config.yaml
n_head: 3
head_dim: 128
vocab_size: 32000
norm_place: "pre"
norm_eps: 1e-06
rope_base: 10000.0
attn_scale: 0.0884
tie_embeddings: true
init_std_qkv: 0.0307
init_std_up: 0.0307
lr: 0.00378
Each number is 128 + 24 x the weight over its row's rms, rounded and kept within 0 to 255. Layers, rows and columns count from 0. Numbers have three digits each. The size before them is the row's rms in percent of the matrix's.

# layer 8 attention output, 384x384, rms 0.131, rows 0-281, columns 336-383
096:136145133143101120079099135086107115162130123094092194105124108076111170204178132134109114178113118144153129132114174137109124099126155129080140
108:120119113151094157120103139139150119107171122185108150120122084107146171151142152149121122136124111130161080145193148121088106143135172180138085
094:130097142136148119125127091105141116133129107078131170106115157136154164102115141138121107146182107100093137212139121114118177096156107149105162
108:151147106081170110131145117129159132151137142098143082132138168103166087129141120130183136120168078143162198109163121103076127123117168126099128
098:114135072155158143148161149129125162143148086163094166123115146122169104157126068125139182082137147122116106182096114171135100149119149137120181
109:116156101092200136115141134142090119120127084094127109058099033158122123084137136117127113128102111131124156093101104146122091163137186137180122
093:124143140117097116098132092172071157068131092146167133122103133141096118173109155116106128122141112103139116126131133121106107129126144140134164
098:125116148133155092112142127111136130171125134127148119143168119128091120131130150092115078112090129117123082142140082122134099116148185089137092
097:147138113124142135202081139123127143084100125091114073133130128110162124137199116125135141130152181160134143141107144140125119089158111139094098
095:074088164130089117080129171120166165086114092151104123147101124112086134143179134161120122107128134119102120125091111095096100133127093149114117
109:158122109072128129173135169116125160111087075151116182169200087093077087139083167084095132115135127145143118126132185092122136120177118142144129
092:104113130158100127117198127119167156178158143154123141159163112113149112118111123128145174108140149137143131087096109107105096131126104114106138
088:158129113161078169133104114113118112123117114102124121122092155141108134145108156124152178118085180089132082130161131164084123136164137112140162
092:100148110093131137095133134107126062133147092208118114126091103107142113183122088139114084047145095113129101081135145168133152103120157155154155
099:051151127143088081123055147108160150059064175109107114122092150122160103160157157118171131129138161129125100103111134108147182119086108107134158
094:086163139112115196116146129129116108126123136146175151110135112151099073141084122121179106141166144089117135132210123128157122138125100095155153
095:135092126144093109160098114157172141106129145106115139131153132126115076138110098122122081122121179149155131123152107101130064172149171153144125
110:121152090128125164109108124151110161080151115085072107115123141068128133119154160072166137117125113094154148131144110168129100148118158180103147
087:114151130157109172077107134198204132097118162092103124119175159153118153116167113159124121116117131145104098142086127164092141144158158142140129
099:111149102129098135141119131077135179160169094112141176135153083099128096150099052165152169150093139113110082103137072135106130159151108104162111
092:155151081112113125074103137103124102139119084146167149117156133126125161079123118112116164159106124108162132148122170145123197113113152090122110
092:106108090116134135108200157127131132182150144140127147132086145167124181117043180120129171154164149099154147149179136140165117096105089136140133
097:131084087145104113106115086106038136140135136165129089099174106147107139189130131127117133101091125132119092175110094134120101051088123123120071
093:129101151126161158142085133141060146195137140075086167129102146121123104131126145167183136138138130156127177122122097115126109132180095094154087
104:132137182115177111131157099130155099123134116118103080129177101133166121154121124091081115133109168127151102148127119135105155176133099112129143
094:124131143114102181166136117179140098094148110108166084101101103198140132127142172152141139128139143138156132123121153140105160117099125099135128
103:137107151123083141206087110140115169113110139185083128088151124130122122064097152155121086131122136139111132151145077061094101180138120152107090
100:085225146103146172123117103102151103113102117134114127105098078139137178122071194086131124105127118150144159094121096137102142130090095189102112
094:166182162140151137168182151166153121106115132172141163170140139174137091117183141161144142082133069124127159173114097135099122149140136082118138
092:153115155093157089106120115104105101153106106121108138099189128126108143149079159141125149107085180184145148123128064182131143145088152131124103
099:132147161037144126081124090141138078151090149102110135124128136130153097158159071142101148086131110132177126161138096154113137148154128106146118
089:116152165118157141145154114121122102153139133156113132161125114105111125122090125214141132168074157139170116137097072134158142146108102096119124
097:145130141109125115053157142179115103113088139150080114098123130160129142076164102140086138091164111126145142103147093138097132127136116135108139
103:165122088115137155068146163134112119135089132149155150130113179147157077134165117148123163133096101113166097135112116103128098091136065144129118
093:151132101101087166101141181165130159146163117127162114176156101140125090169133148090125140109145106128150104124138130107138107127145154155118111
103:149064137133112134116123118107115149070109142121150109088145124118155146087149170107132138153151107076190171084082089194167132169139181113103167
095:139113100137159153111108098111129123141161153126106132100128102075124165139133164130205133117091104111137084082124137119147114110161169123131190
099:152150109121089123116152133105120192081137128088091120115123108100159024125145197104171088145105124156171101121111118171111111180124149146163106
098:105137110159109136092153083157131189135146163157124116161135072122118133115136117118116068150140093105179161098163148128117107177151164072105118
092:074099125098133131173126130164083096108117099084138117127116125137101152107141077056098180179095172132168123104181150138123089169158122073093116
099:091114119066128124138156119119063149106059110167141154159127100143158116124134128155120159109148154089156105126170115139125125129133139103114114
094:128117123127118133071145108134111132094117168071096114158209096130094137154133130101149125122082134140142076114198161190115132122054131133172132
104:132083087206128120081132148155138118093127149112152102163143063132133112126137144170052158097172100136111107135143086088158152073111139137189146
101:143122110149126141133128109117115157069136114126111126118149125204145078105136156150192119116144136066069130136141131150094058124119124145092134
101:124128127118162135137092122142167144136073188152096165115156142154166131149139114090171125083084082101084159123142109093112113061081141080133111
103:181123139140132130130127090109111079159159153117167127112171148160122094137134125174113093179082135160156059102121124153147114157092151092108070
090:088147102147148163151128083106110143148092122106170101155155144106145144117143121131131119099130109168137130105134136143133118087107163095168115
104:140139118146135141113062040090131104112068164128138204135138157162135150150154071189113102130150105132124131140147151148073114139113149131084116
103:128128123135130078100188148141143062095138138107094124157175110081143186157104111107100097172146170087089137115106191129155105138101122111172172
104:122173103138101085089157068177170097097095098106140145137113126167154110126146112131168152111109116108158117140080171129127115132124158089109066
096:091073137173082144122102118160147158174133108098113086046097110112141101126113143094164070120132112161089174171123134154172133075103154140117150
112:176145165113117141140166142118142152120094113157155111105138126063134218094175179097134088128104150125124154086147156152069144109129119181184127
098:165127091096114170164150096126114158096099142147149128155153158093145140080097116108136141156144112138091150143181133134110206145093090180120086
103:104110139099157156122113181110128144078106118120159123149156131128152082190129139088109136127157141123112125112139141144137163158099128128109111
101:161092105133168075112178066123188125166185157095153151175155117093125161136106125146158106140102099142088132119091174148148104139095158148101112
101:084139138111112122138176089130097166181204148142171119136099112132095126182129081105131163179056140112136166090115119081128098132088142112144142
101:134143115134106109111112073122144138117127123171099104151141119189089132163153150113103161126171125090112109120153083155155107119159144142084116
100:104117123149148088075126083124182142153145092143100129143132116183115189141139123148181132081121097143127124081094087126093121093087135145142170
100:120129153104110113105059099131182140132098156103179120164098103070078122096084097185123104097109147107104110161149094128088146144184123093158195
113:168114171074132054114140128092185143163092152133186141151126181142124097157117169146177123130161116151157134122129168128129141089169204115125116
103:121184118129171098100184132180127110116155134082102145081079161151132157162106097133121106131202076105138080103117108120164129100147140129136158
093:113163110120182115100113110092122166160156102143102088168152144171162099099118153146177091152135112108146135135095095117154075091128172105138101
106:063090125082152116148161163106119126080122151121119129148080137125091102157131152069114101116176139126145086052078153119122081110079124116127095
110:134147113099098147089123159097162121102148180099111129156096139162148105160078109097099173135135141129137168063143128173144071109145143138129124
095:140152157086111179143156092149164097128156169152148162157113143049109085110134128100114084166096156101154135139173138083126120121143123170123103
098:166168101154107109122197170115209125170093125090176161099108136115089132134157091132112114171158141151112146189099136108071167139134121112184121
107:157125110121128100067135140128113119106109168136151100159113129159126105115149158180127162167075143112186128108114113128120124086132149118114142
099:176174132123130105145167129041144167118087124136114158167152161129083147090179137129135148111117150098117119149131097177076142164120115158163173
103:147121192098090157149165112107137139079149161092140120118111169197096161167066090070142161097166180095126150101097112122128130160150173130134123
098:111148132119138138171121125100134166147147127128106113132165111125165055131090119144138124121134073119127157131154100192157107119120111125122157
097:190117107147110172157101153124145122121105150137128109128246166121150147106082072123119108162104124131100143111146194136132141099118167145152114
101:156113104112141125143142114097139133089129079123127157124114105111142082140141145156143145115178150155119139177108094115123148150153193104162128
103:075125194071182100148107117121162153168113158118156094128098116164129139144083098113132125108092089146133152089161135128076108130138118088149116
098:138112159121096132084109177151165083112066156141138124154119134153135186141103079120137122210054156108125091154149157110147126114125089115129090
104:060116149138128132112129070154182102116130127102159104098159093089124127148127120123133153152126160183107181070095109138156130094146121131113050
099:138189155153132153123148122139129136132123108161172140092110127109150158149113141129110098113126162170089133087124136114130036122104182142096132
107:077148112144146127133093168129094154159107134061088189121084139144128135146152124116145200162081057148170144114127115146119102137120179117122144
106:126129104143144151086121083162116093107127144149163129114137139160061153130152105152111086125169132141154113148092125101114151119135150171153045
107:078093133061117116144134106147109108160176127091101116128180123155132158155117121122136128149093131125139093107159113125121152114108099069115155
093:116181102136142126105099115084137171127144122161158102096144112143181158104154087106084127144164152135143129099092088113131127100119151128151173
104:102101169173168137114159073108157132117127163159170083135095117132159150104099138117098122127147139126099099140140138179132121152170100099119118
089:151104114103122160132146116114152122161133107118167124145139120150126147115109155151089160118132127108116110095190085128122183124124102145051169
094:190084170167070209152111159092138126112160111106153175102145128133123125173120134138122107132159112142130107145106088120177108138100143168030129
092:114147164138137121136171107101157083180141133120087174129085110222144165098168127138086102146146129086132151080102132121174137118096084134095133
102:135167172131106102111166111105137140197163183116184137136122137141120173110128067103116142112110138138133121092176144172108101144120145119082158
096:119125121114131130095119140112202105117148133148119100069155101172126100133131095094115137121139153075179143116159122087141175059134137126099120
092:145079100109124101129116165078121160084149156121104078123070101110063126123111181139134146140099108120094113087104112083131103154115144132118095
100:101149129122094124100163107162117181106109140153140130103111114131145139141130140098134209126103091126103126079094133102108123102136149128094117
110:066116161104139128061133114151134156136145087124132130120155155120097121172113139141190133167148142117153147134194108124199124154095161115106176
091:168106174158088173121116086145206146123101125113175158092167155121091155153167176130108181158103103149155120139149131155141137107090087135123129
098:128115150093122112115118109105079108139107147099137145114146145156068145113122044160112135127123074120072130148159122084101091092144071164176099
092:147101118091154102133086133136122163071123135166127149093097170104137121113109159159118151142144123120071126136111139170139107131157145110167164
103:160135120110113092138161142181108136082168122124113106176127133176119141089094111155132144173099148106100141127112123105102103078153128043088164
101:179134119118116127129146147132131074076190147157135141132162146099131099116098131153107150133113138129135131099141199125148167144119125085129133
102:127122140110094112120193160129116144105131172127134135148057122151101119151159110131104163128143089109093110132151138156094133109087097135170115
086:115133143137113124130073125115145114146195118090134182144089139143085151142124103115137145162165119101102141135095157156086142156057117149115088
100:160102113124117151104125148098134187190149105086075167151090140108154108166164141149124068124157138109117141160139150126168109141135117087111109
101:107154123139130114120128093069152119154152082172101159059127172142095111113088135100098153135136162120147118133114150108174091141113170117088156
097:118144153078153160127112147094164149180139138050115117146129115070164135140136141116121140070144146124172168135138131189129148133149179110130120
093:098150164140146116115137162195166129130135106088116120105143143113098124140125160097130124161146169126108161174137144112135154117107119102165126
100:117134146120142118158143109143100129130085145081101145139172146081104163169109164123107084086119113122123126120101136112151100107125081155128136
097:092173141142133110144107147140140112204104100136165121130118140174141124107137148060151151181122179141146150136129129107087097132135168093108131
093:093158128174144163189140086102093115141118152173123128162137120142107126131116169041152159129123118050137118105184094140141098123098125121150126
087:093121146118099148175185150131173125074150144101148101112101066121124087178146102134168125105123161085128130134175136121131117157121176165056135
103:128126141168107117106052155071161114172155128090114108126128136140191072089155149141160122153135123098099108133172115125159088130101139076125077
102:149117159103100138129163145142148100156096143185116134118086171124081164155145173124109117155093165163108144143159138134120123102120091106125175
101:121094122152093161162150143088152123115131108122155113086133074119093168131148127117153160114063103170161097147149159117089140166089162153137131
097:096166099139171116131118097148157140152141109099135078123123124139123091128101142135160135140138152109133124158168123141110143129152092143130139
104:110134145101141094114095131151089125137095099156118142124123171098185063137131140145105157177169092123134070206099114185111131173139119148157127
101:155083095104121110081136113125130142075094206143131172108151124145148137171150086156124100160149130103107126122096132113171121120138132104114091
101:120134152158089114066112076121116152130131146103159141110130131125109126097070132117063142096110066111170148120115142104064099088124135118111128
096:190146137134121110107143142149120139111117131107108141139154133104129139150122149168105132125141108108096112120183102137156176122102104105142075
091:071078146088171159159062113138114156128166157102113136147128157146080094144118127161113127123147179128158080124152105162162147135130122145172143
098:095136142105135095080124181156126164177213151129160156133119109105161148124190151116129125111143102124153117163116144128133106186111158108105065
110:121099192088124140145118140170171102074131117178107108120105159132184168105134163188142116157139101148127150140117077130116128135167096123135172
110:125141166145131187136095157103128133096140132192145144117125107112134127139122103074095135126154104212082130151099128131053131148147112078126127
093:133150158105132060084146109155154084155112132140142150121131168146115150127121154165172163140090134142147153105087168120115096116132140155127127
102:120128209146140098127136143158124084140118134153157128078146178117144137167138135106108141114187157090191097096162133140136094123183098115120151
092:153163101105131088157120165146119145095118134159131101180120150149114118171094152122102097124099120102154103132085132083174139105093127105115115
089:142133158172146132139083143142084152174137113108114111121108133138127132124114100126120156145141141185116153129134139106164103111130097145150086
105:134143083102171108117077181132138118121076140122048113113137125082199121098070126126133183132130129145187165124139139102129028104142075134091086
096:084160092149086120096103145139086136113152069136163131100165128068134157112136090122104115143111103127113145192128149131186100158116120097179108
090:124125116066162122130068112141154128161134072141136136157141151147152146147161105096141175135148089129123122103102107087100146101118107135125083
097:105114091076102155140136110103139137114108141170114091117111144130117152066113099140133164138149126157098181060145181200163140127126099136104096
091:101083153133116081154109056128121165148170186132127140180124125131095103078095147131143153121130119150121119123055156176145117087067122131134120
101:112122158147109116151144112148094154175149166151129149132125118120111108149113133129144147154114143108125081168103090117140137189155091167065106
095:063123152089074149117134079130138132128152146126135125087142119145136158091121118101085119117098144144139191099074139143148108112164160119118129
107:070120170165136111102069119098161137138113132104120080217164163105100144106149145131095131098150137116132106208118114147140102156138121118079062
093:130084134136153166088126132126122091150102147108186158117107125110139132147124154140137133105143129110118099111174136144146160218109108120158138
102:140130113145135108126129103091121176136172057160147153112147190123140164124126151135120155098169177145128125093181090144102144107119153164095094
109:136139110125078115158112114110099114101141101137104125150103133107154144102123139148184142104162128124113143132112093128104121109165125136069150
094:131134153148047150172135129137143094095081157169131096091131135120109126126169158128117162119113176106110129163152080193123108099108092123155164
094:123167150153152114144160147181066137170060107098179149078121141133082122121164160134158123108113121114144152107113171109112091134149160133147133
099:138102089174115120111129130147140096146111175171113174148135110158106131146087102106131118216141124109143160086123131147146111102130102133126116
101:080144141150088138092133153129072138151126147138101107114132114092127135156122148093172136137161107138183113165149110108154158098166130156106104
110:098087173146126156136096134144139118152112143138126114109124132140200142077153122096152150146121098192172103128091113117111184125154131137159073
110:118143118149129188132139126140121090129148148131098070125098103090108097153087180137150168144143124081102162142102113055140103197167145105147181
101:142156105138094098139184097097099136128084174116105144169127091141104148088138127153065134047090125092126201129152114098076160133096170115142128
109:137132101075087117128118188169155098142142128125143152121125118116181109050116140097123123063108154108131151108074118111145071104182118192124151
093:118092139113114128122153143098068159119134116120123135155099166117160135092131181109159144124118077150118115145104146135112146112119150162095144
102:112089130123121070196119108106114176102094116136097163164114079158124089148124105121100122124146130177143102110157136142081105182120102117060114
103:120198127154156144188128078118145141117126127085099108110076129087141151181086160140123123114168094113118123129153130122121112114155166130098152
108:101200132149100095124174117142145196146139174154131087165093131135096175102187087165162114136154158070135131157173119199159127162168080119135155
092:111140186118157129120137131188146155121107073152141120136153130160145110116126140115102124208149144160140082127138116111161174136104131077106135
102:104141112120091121115110167087124160137154112132076115196142121146109176147148080125102121150122166094116128068121122105078130125093148110107132
099:079145126122098169177124154134161113139198119174121141177147096087164103136173141107095093076180171138100090106160141129136110052139154091141133
092:166141151090194144058134202085126137113158148131154123115133107149120146133104126097148064165108161155141144111143120149121135135107169179096122
101:105158152098116150136159159123125131147111134163137101101121119139136055151137122125139110107167109106090154145086133131160116147136098128078113
094:142090086109112113141093110146153109129121129085175164075078117136133150168118151246110139108145150108095185132114153141128168129103144115156123
095:110121081134114093165136082137113115122144165151131126137125081117066124142094100110106150110093135050097121156116086186116126063112148145095142
093:148128125147230116124131165105124133119144111095112173110117098145098133148110133101144097118119107099151135148130093161111161182183106093096080
108:110137134143138164147163150185101183147074114100152117083122131140121121101158107154139168168116121143094143096133129166148098090143121145098078
099:168148165098169136176049096133071122153190118144127125114147116113118108158171117116067141158060122130092115162137118115105133146122145123157162
103:093093127089115115207054145231159137102117129147161128144173122090142139096106103137156153113096165157071078136136125144134119146130096109095114
088:117134153121102139124111119139091169179206145207137137089148125112065183127145133117159136155112164119177110162099086137154153158094128190163102
096:136133139156143123092172138142119112150144137144075139108155112083110128122167099151111104134180124125133115114131184090144172100155112090138095
102:168155033139109229081106091170167151121096133070128119116142118154131126149078088112134146142140061154137121115181122102097084132129126106086111
094:175106167132107182147107118148165103083063181162129102131134200117092114121105150139102153128100125145172121152104148131139113090110107094148135
103:115138107133132131153153160116100159101136155122134081102088205199206126083124146140130126084108136079093114142153164101111129109091136089109099
103:136092166133117053122119141112100127185111103131141152143111119115134104154086102129152107089128119128147084154165118137101151073139162085134149
099:130102128100102152127166107153128141131163132139090148119179094123194153169157097130066097092149193104166139162100141061086148068173094143126129
101:132172124105139126142139103122126073154085092099098171113117101125156139125182181063138093166101078122120154110124123088107164104101125122188106
095:110154158128134143119113139125100129131136082153138080148202115130114135170109126121142126118174120126140162110124155160081120106115113188120141
102:166052139167157157099123112030135141050103136130174120106107138073167080102052097157137122194139142126158101172092140154143157104089106101077096
105:145113156074139132143176184149114116169111112127101126080120103128146115102126159121112157119149127132099096139153142136129088095131112109159128
095:100129158170133076091058144149142141103145160118152089145143145077123109125060117089062132199113129134133122102126127154121122118123140157098144
100:100065149140134111131095145128126105084144115154145167086102089184100128154154146104154112107164164119203136145134124170166096162060103118148125
098:116166131081071170147135132126128162119207135137130123118150087111150110082135104098162154065108086149121133102185156122130127102087080112138101
106:131102144145134115089132128121144158103082086120135115126112080103122148131129107123087123085117107101139121066128160136140086148100134071143147
091:161107143116127109140160088093120119142125153115153134139103073153134063154141079084104158133144113126129106143073112097095110104140089142109138
102:129081123095127141114172183140084091154127139116140135115172142114114136144120096081107078106126093108138128120171107175146101154092136110168154
095:129136133121107072104151161129142100144152145083111114086134160127126088119159158161110145104150098131157105136101110117155140133128117137158091
103:094061116115141130125127124190148128104153106124159121157176191114091145067077133091137101093120117148205126107090118176119094102104165135125131
096:155179111094118079105091130174106129150097154113113158138108136131112136104159118146141121128152149153145144106155092097183143176104142084082122
101:123127141175145106109126132096173151131138096145079174171111140156133155102128128110100183115101085161103146135154081109121155076129061084165084
087:083101138118133100121114133151133118105079138085131078136136114150129186152175100164070142137113163056122085150187139160159097129129157090142141
108:145196090128098100106180085078095136072136141149128182130142145135194100082135143115132155127056112123181113150133107122174085147134190111139087
107:103128153205131122132131137112146166141125118108103116115155089117129166105161175155133110150112131169130154096108062160139109116127156104144130
097:166157108121177146189101121114166149130100100079103140142139082118123112189119094147136055084174115188138167118117115128109130091185143127175149
082:082155101122128142196130159091147125119151144184154131143144150123142166166129145193145094114118122110118147097081089130138135136166165098155107
098:123165097123131138112115086148161144107131149115118088145121191134122135129161102122162126173118062093172115132173104094148111125124160130147149
091:119146171149185149090101176162143171116097167136078145131106156112080092130099158122109099129192143095135145120118107086110109153181132137101173
111:143132123129109141160158150144146111136127189116150147119146084084113089134089109136099136157168150148099131129140114139110155067111124132068114
095:147097108080122132140156110119122148038149149148087132156110201097138118131139154105115133113138195132077139133111092137092168144135096133098135
109:082133109146134155143112117122087149156069204147097108123093130140154112180115145119109113114117088202126152160164100115157147163131153159149104
103:163144107086109071177124157199143144115156100098147122116130149104126107090128140155167101143180132166128156117140084120128120111129102151161093
098:166123099153104164109123123138103162143176087096186153165108100116132189112129181182138131089110102143157138125142115144140183148183096142166112
098:158122174106073136164126186154097140154081119113118117105136118137123142129099118080184116159092201155116155108206121161118088114117201139114122
100:117171073115125167136113173156099120037131118147174129126173127183167094116175143146109117135125139090126068169199119117141061097127140123181162
107:111190097141137102134063175126167124114106141122147132131125075100147099144099066127166106109148090135165104139125178166153129149136134159130091
101:105103066156094149150152146096085070083125149128135111094124129123165149131137149117098112079111173138187144119129113141145122147161136145149133
107:117146153137161122119127144126150134099169128124098162125112146090135106109110086153100163063126198151104103090132094115108069120115115171136103
100:115079112136150072125151104134086131131142102144128132119180104123133082094123114144151136118113117124145158190114103180139130147130175116117139
109:108081107097135111119140069129149095132119149164084146158159150107103129131129141143132137102104108075116112123164138153153112123174169129099096
109:126130101173104178134117089106174144153172155154122093142078108160084128167190137094102124164106149169161149161155135104136179096154087122130110
113:086103143147170036135090097138121125094141155131126177104147136189102131183131136134112079122134130116163109128163194143139185206142062123156149
100:096136111154101135126127116120159143158103145164106103150062092148164117129145156121121146171105101159132075165128159117128152142116121103072119
099:102124118147088153111106121171144115109110156102112136167083148107144117188088166080134119199110139116093131156200125165135140136119131084163141
099:150149128074169145122159101116176093147122172136121161103102188133156110145143130153145092143144121130129085140126128132138060139091103117107113
095:089146132099113133161148169144120130168129149109138154080169081136138143131092146158117083165120160125106118122135151136143130133123095114175086
093:052111152088113164145143075095145160158110134124145121137127147161139102121108129117139168133132113036062118171143137099119136116137107092111088
115:125150185163132112133136130146155113162144152119150174137204143139154106123134171100072131159096132098103129171138163110171144096123111154172185
105:166100131128129090189128143104153128149176158120154116134123166119130126096150072155070160089164078140153169149126128114115070110156145135169127
110:105184072179140126113127177135099113093075080108083143141108164122156125164107116130124143188099236145156153100151134127136041080144175122102132
103:150130129102145117143144151165177123148155105159111157174149126182114183086105143124121142164120130130125164187140121156147174077118162134100096
105:162118164081061162117097129141137104117130107107139147165061153098135153110100106096205141136164118103157131119160135122148103139103101124136157
097:112130118063113139127116148141140158137125179127140106129106131124137165109137151108096106130160132161172142101153164115132134135120153073170109
111:147077178162118142160075101097137139135107127136071142172134111162107149114173142081108167136121127140150149102106162078179126135100129061123138
096:140143082106130107092166086108164146082114103137130118155144168177136133120161169149167140120150179135121115171103134157142106121143126195134128
100:131050127139109116198136148161130157195110153127150131141119163104124105123111137169097125097126158116132153100091068120144147143169130119166187
089:146074112118083144142114104087174100175162145089085079130145156147135143140158122140179090110137120119142125100130134118131084086136143091128142
109:122179123163097131212166174152126102116109133141109127191114099090074098102168152130117145156132126106122117171125156176099089102143123203207113
099:117129160123130114153139127132128115147101124123128114115137103159110138101119162158066120136100116162178083081137164142123141139084099128171141
090:067128133109055116176141132155135148150083074148168076089098099144109133166132162081099115102156137125150121134167101123129141132136136173086158
089:170129119155155107122078119130113124093110123171097127132084172150095112169134134070131095119136173131059151140089137109129087108111133089091099
107:110123151140134091108138106156113068111053129112120131167148076120124131100092152110166127105120127157067106150142094118068102055123175170086189
086:166111153118151133112103110125122134140082147114123135108149133105159147145063085091102103112094137123099101143125139149156140115102177116135147
105:143107096209151102120120072112140132100154097109149130078071089152153113135135131162134143104149164106153125119123175110105105125164118109153123
110:121149140107133141114107131102121135132148114123122122099100130090129093145161117171123113121057192140067124134063161119175075108139114122160115
104:137140081104121136130151117084143114120116125130097092123148168127123117134192111131098181128175107132141135128089087133124130104147124145159096
104:110101107099105125107178110165136128116085120114134122113132136086167153161133108147139091140097164154137137106133131120140102143052130186168134
109:111188124136144114154140079179077138045125140133080153132126107100082109104150115122135084109146128147101191110121140176128109130157183151131154
097:174135143146142090105119120146161073137100125130169159147100072126115136183135173097101109132124132132123125130166147121171137138075129137130088
097:154158099149132210117155067085158114115087169118094109099137128081104149128130150118092128138143098143103115114126186167125156138133133156151092
094:125127147170134100143127095167166126109160158193097180107095112103140152110142097087188134102083136131129088109143182138113144130075119121135103
089:143094059140094178128134123095145150079142146161129167111182134148111128172104110146100101148152136149102069119120094162109125086142126127126115
145:096127110157122133122130135124094128148120108172131143133145124138098128141094101188150157146157113150112190115187164123100159128140090110119130
108:120061093158122127107137117177098118154157119106161145124100117105107088092114125164158180083108110087153135139174212099112136110135114102142121
097:146170114139127111110133117125170147072104101052141082182140165111159138143107122148089195149190142134177139162100136123154152088142118103176101
092:132147151090121131140078123125139107153110126136096106165125123145136121166139134199129133145122162121135179149156087149144178161117141175131116
094:123107104177109171139135134102124075133138104101115118122098129124107135131123156144193119155115141129108107097153115174146121132169116118124148
105:143091128141101119110109136139133107117112103136209148113183148143107128082124116109124129100146097116088118089128065153149105140103150119169110
103:126138151123076081125124116114123109128117122109133179084129110126160098120109089091184130137140125119174140104114071081156145158122104152114164
103:073118153161145119138135129114091082080129171110080165156175156117105133132144066054154116118122115133120115157143142120147085150113167099156134
101:135075131132139109114144179120096129123126130163166118115120188148087098111155178118114141145155131122146124120124135126133153091098086127133079
093:132118123115102152114078133105119134144130114133147136153194114142164175096135148090077087141160109092116130142119095114121094115133175133087148
099:133178152137087125145071117103109162133140121113123089171151090161135124119152171144140113121143140101111156140153154140060167108143105115138140
094:112129125164179110150090126151135114096111122128097121092110108180112141153085120180157115124129086141124130110055133137127117151136114147126101
103:076152171081133141137160127120114113116143126079134157142086105101129131108149137128101138130107149133132132124156153162104104138108105109137108
108:138144063139166071204128152108092101158141081110148138147141137119063174100114163125133161125117138181130093172077139130124094130139149155074145
105:124168148109169158137162096079122131102135107138096107122128173091074123101074139175121159060169151117159087137111132040167098134135140159103139
103:114158133180126146130124161117139152072108131169167086135083162104090102143137092172154095131098126112109057149123124117116117184057138142105098
110:131074101130088121132167167084140149146136143111109142177140147116111149113108164104186128174125139140143126091185176156116121101125167220151108
089:114131110111133133131110162144109154132202147119141096103124069133168097135127128131118156149127114150124101153150141154163166116123186093129160
105:113135098141130085091085111101119160126126153151148097078105176108060129112134162141084153134101135093132161092137045137137131118149105108165064
093:112122138123132143100134065137115095096128168087087153122084150143148134077095149146117144117107112142114114131199090078127124123165090148148096
092:110109132144098095158101102158155142123113114156115112088186112138129111156112140164158123120127093114134131107131125088112119114090118185147117
096:109163080172108162139133123130162093142111126138105138114113120065112101110127160094127111135112093100081133126131176077137084119121143117086115
111:085109119086127123141096120112129078104157079108101110112112102167130111161110109092139112107205150127152141175135134138107116138124124123148164
105:142137115099126124127142136112107119122141076151147132127162131169162143144124122158114072163127139143133068097082133120127189179098140130114134
110:159143145116097062194163094118136091138099145093120121108125157087087107136161129121156111149132146072140146087148139146128119087135140156138086
106:145173152138073147150155107103105148136099099140125110159139121154211076117137179124122089084125111087084070116113229109084114152115131136114094
104:112154116158124174160090117173105126131186172119180092171138141158108144147113144171088141121127117162174138126141113138134156122108188113106140
101:109108150163096131153106162116127153206029099124082107082063065109150139099129172126130101160121117111134134180124109088153166099090156157144137
099:139103119144114086097104114105089139128152163117115119154157135151184085097080100117145112135137173134130077117153206152102106135071129127128111
099:102074119144082096136146134096161144155127115126126110144122168146130163161099085127152135078163176153148116146058160099133083138158124197150139
096:103136094084090163143127107117089129149107105148176155097148114132145138130084137107086093140140171125121165102154181108086078129149116111089097
093:113105102119124151158146147107150100130116183128088093126114148155125100151115100085109159138131108180085136131110138109121163129100122083120167
107:158196208115126110124087131075133108135103090105128123164083162124100137123143182109104097141153126109178117168109150151156127128108138146116121
099:105151128160178151106150083144124165112111064126129119167141125136185147142089086116116153124173115106146115099172164123104124085076095148122189
115:139139165109129121142138084170153119148137120093098131144149118121128136147149202102138128132134146099161144133168114116108124146108113147099073
094:117125193122087127112161089129181124115141128110136141124116136118174092144075143176151150105164145135173123094127111138130104105102091099110126
097:133116123103091092084146110189116142146124135091060159165152126100198121149163121141122103069154107154120095185091144112118093166127183102197109
098:099094171126130200159195057099114174132127141054162087136147101091130150164143155065170205187174166094182094130145107128138139129141071139165075
100:119127132187148099097142107143122139116119111160073128124091139138127136099100130150162168125133121164114084121131193130086132148088157140118115
103:104104115093145158106140200146145127175108167162118115134116084136144171220115182130181160154116133134115121111110090081107136109152128159083142
104:175135156128093156106100092134149155127153124128161140153132192088108137142128114130138096121107108134109176176153103116167133053125142129122182
095:114157117090113070088149123089130151088131101140154180093158093073129116128159129115116080123052140096130130157133144076109147152147109133119124
092:104158118125163133150123122083168124177182095106153133142103092131128116113087118127092100159163160138165121144134127116139127110130139134162113
099:114144148162113092128132121162169090183149141125120125127144163083063110124067154159167100128142129162138116099139129123187139126075163100166104
096:165124116145190091095158113122124109194092115110149082168148166101110094140154110108121138171119152116163137124123090131171152123111127129155133
098:141160068129111105147092154111145156128130105158119114108147122136143102159126161091101070131162087132154127141178107152111118107157082151114089
099:112166123091133099123082118142136147129142095117160092130127109175134085082133126136163134143160144127133153096140119109145153125138140144136123
101:152085141106115153175093141112173158169095096126123144128173164161134092154170116116135143090117130116127142146093135071124121158145140151165128
101:142119141129100102135150100112184146100120136120173078111112158102080124171136128119114134136125071161136110162141154169128110068098095150123152
103:124147114133111094120130161126106087101113134141128095174070145101096089089172145094127112074193164152103086063104133113130128152114133113115084
101:096129126084168120127126099084156134150098137112062110139144166162143215168132141135143145117092108168155129122087111112171093132126141150137189
103:147070106128093134177163098128173106155135137101115149120099131175092148147106111138136132081121128151129116103075044134044124138127113142106098
099:164146123108114110146119098156140113140100157106143146069096098148157121136167134127116144165129128125151089121127122084127130103095117136165089
102:117125144116156123127089131065099119112123116170100096146080108128110112159108104113145121096138174172154149140116142185156148118165146134203152
095:073109191166120142124111079143083096111091160139103112086110088109108132111144117140131101137084147177148091136133150124131163133151148133134122
088:179197133110156144163093143096147154111170156086107109119116144159113128213160057130140149150118160083109145145117144135100129147118153119146188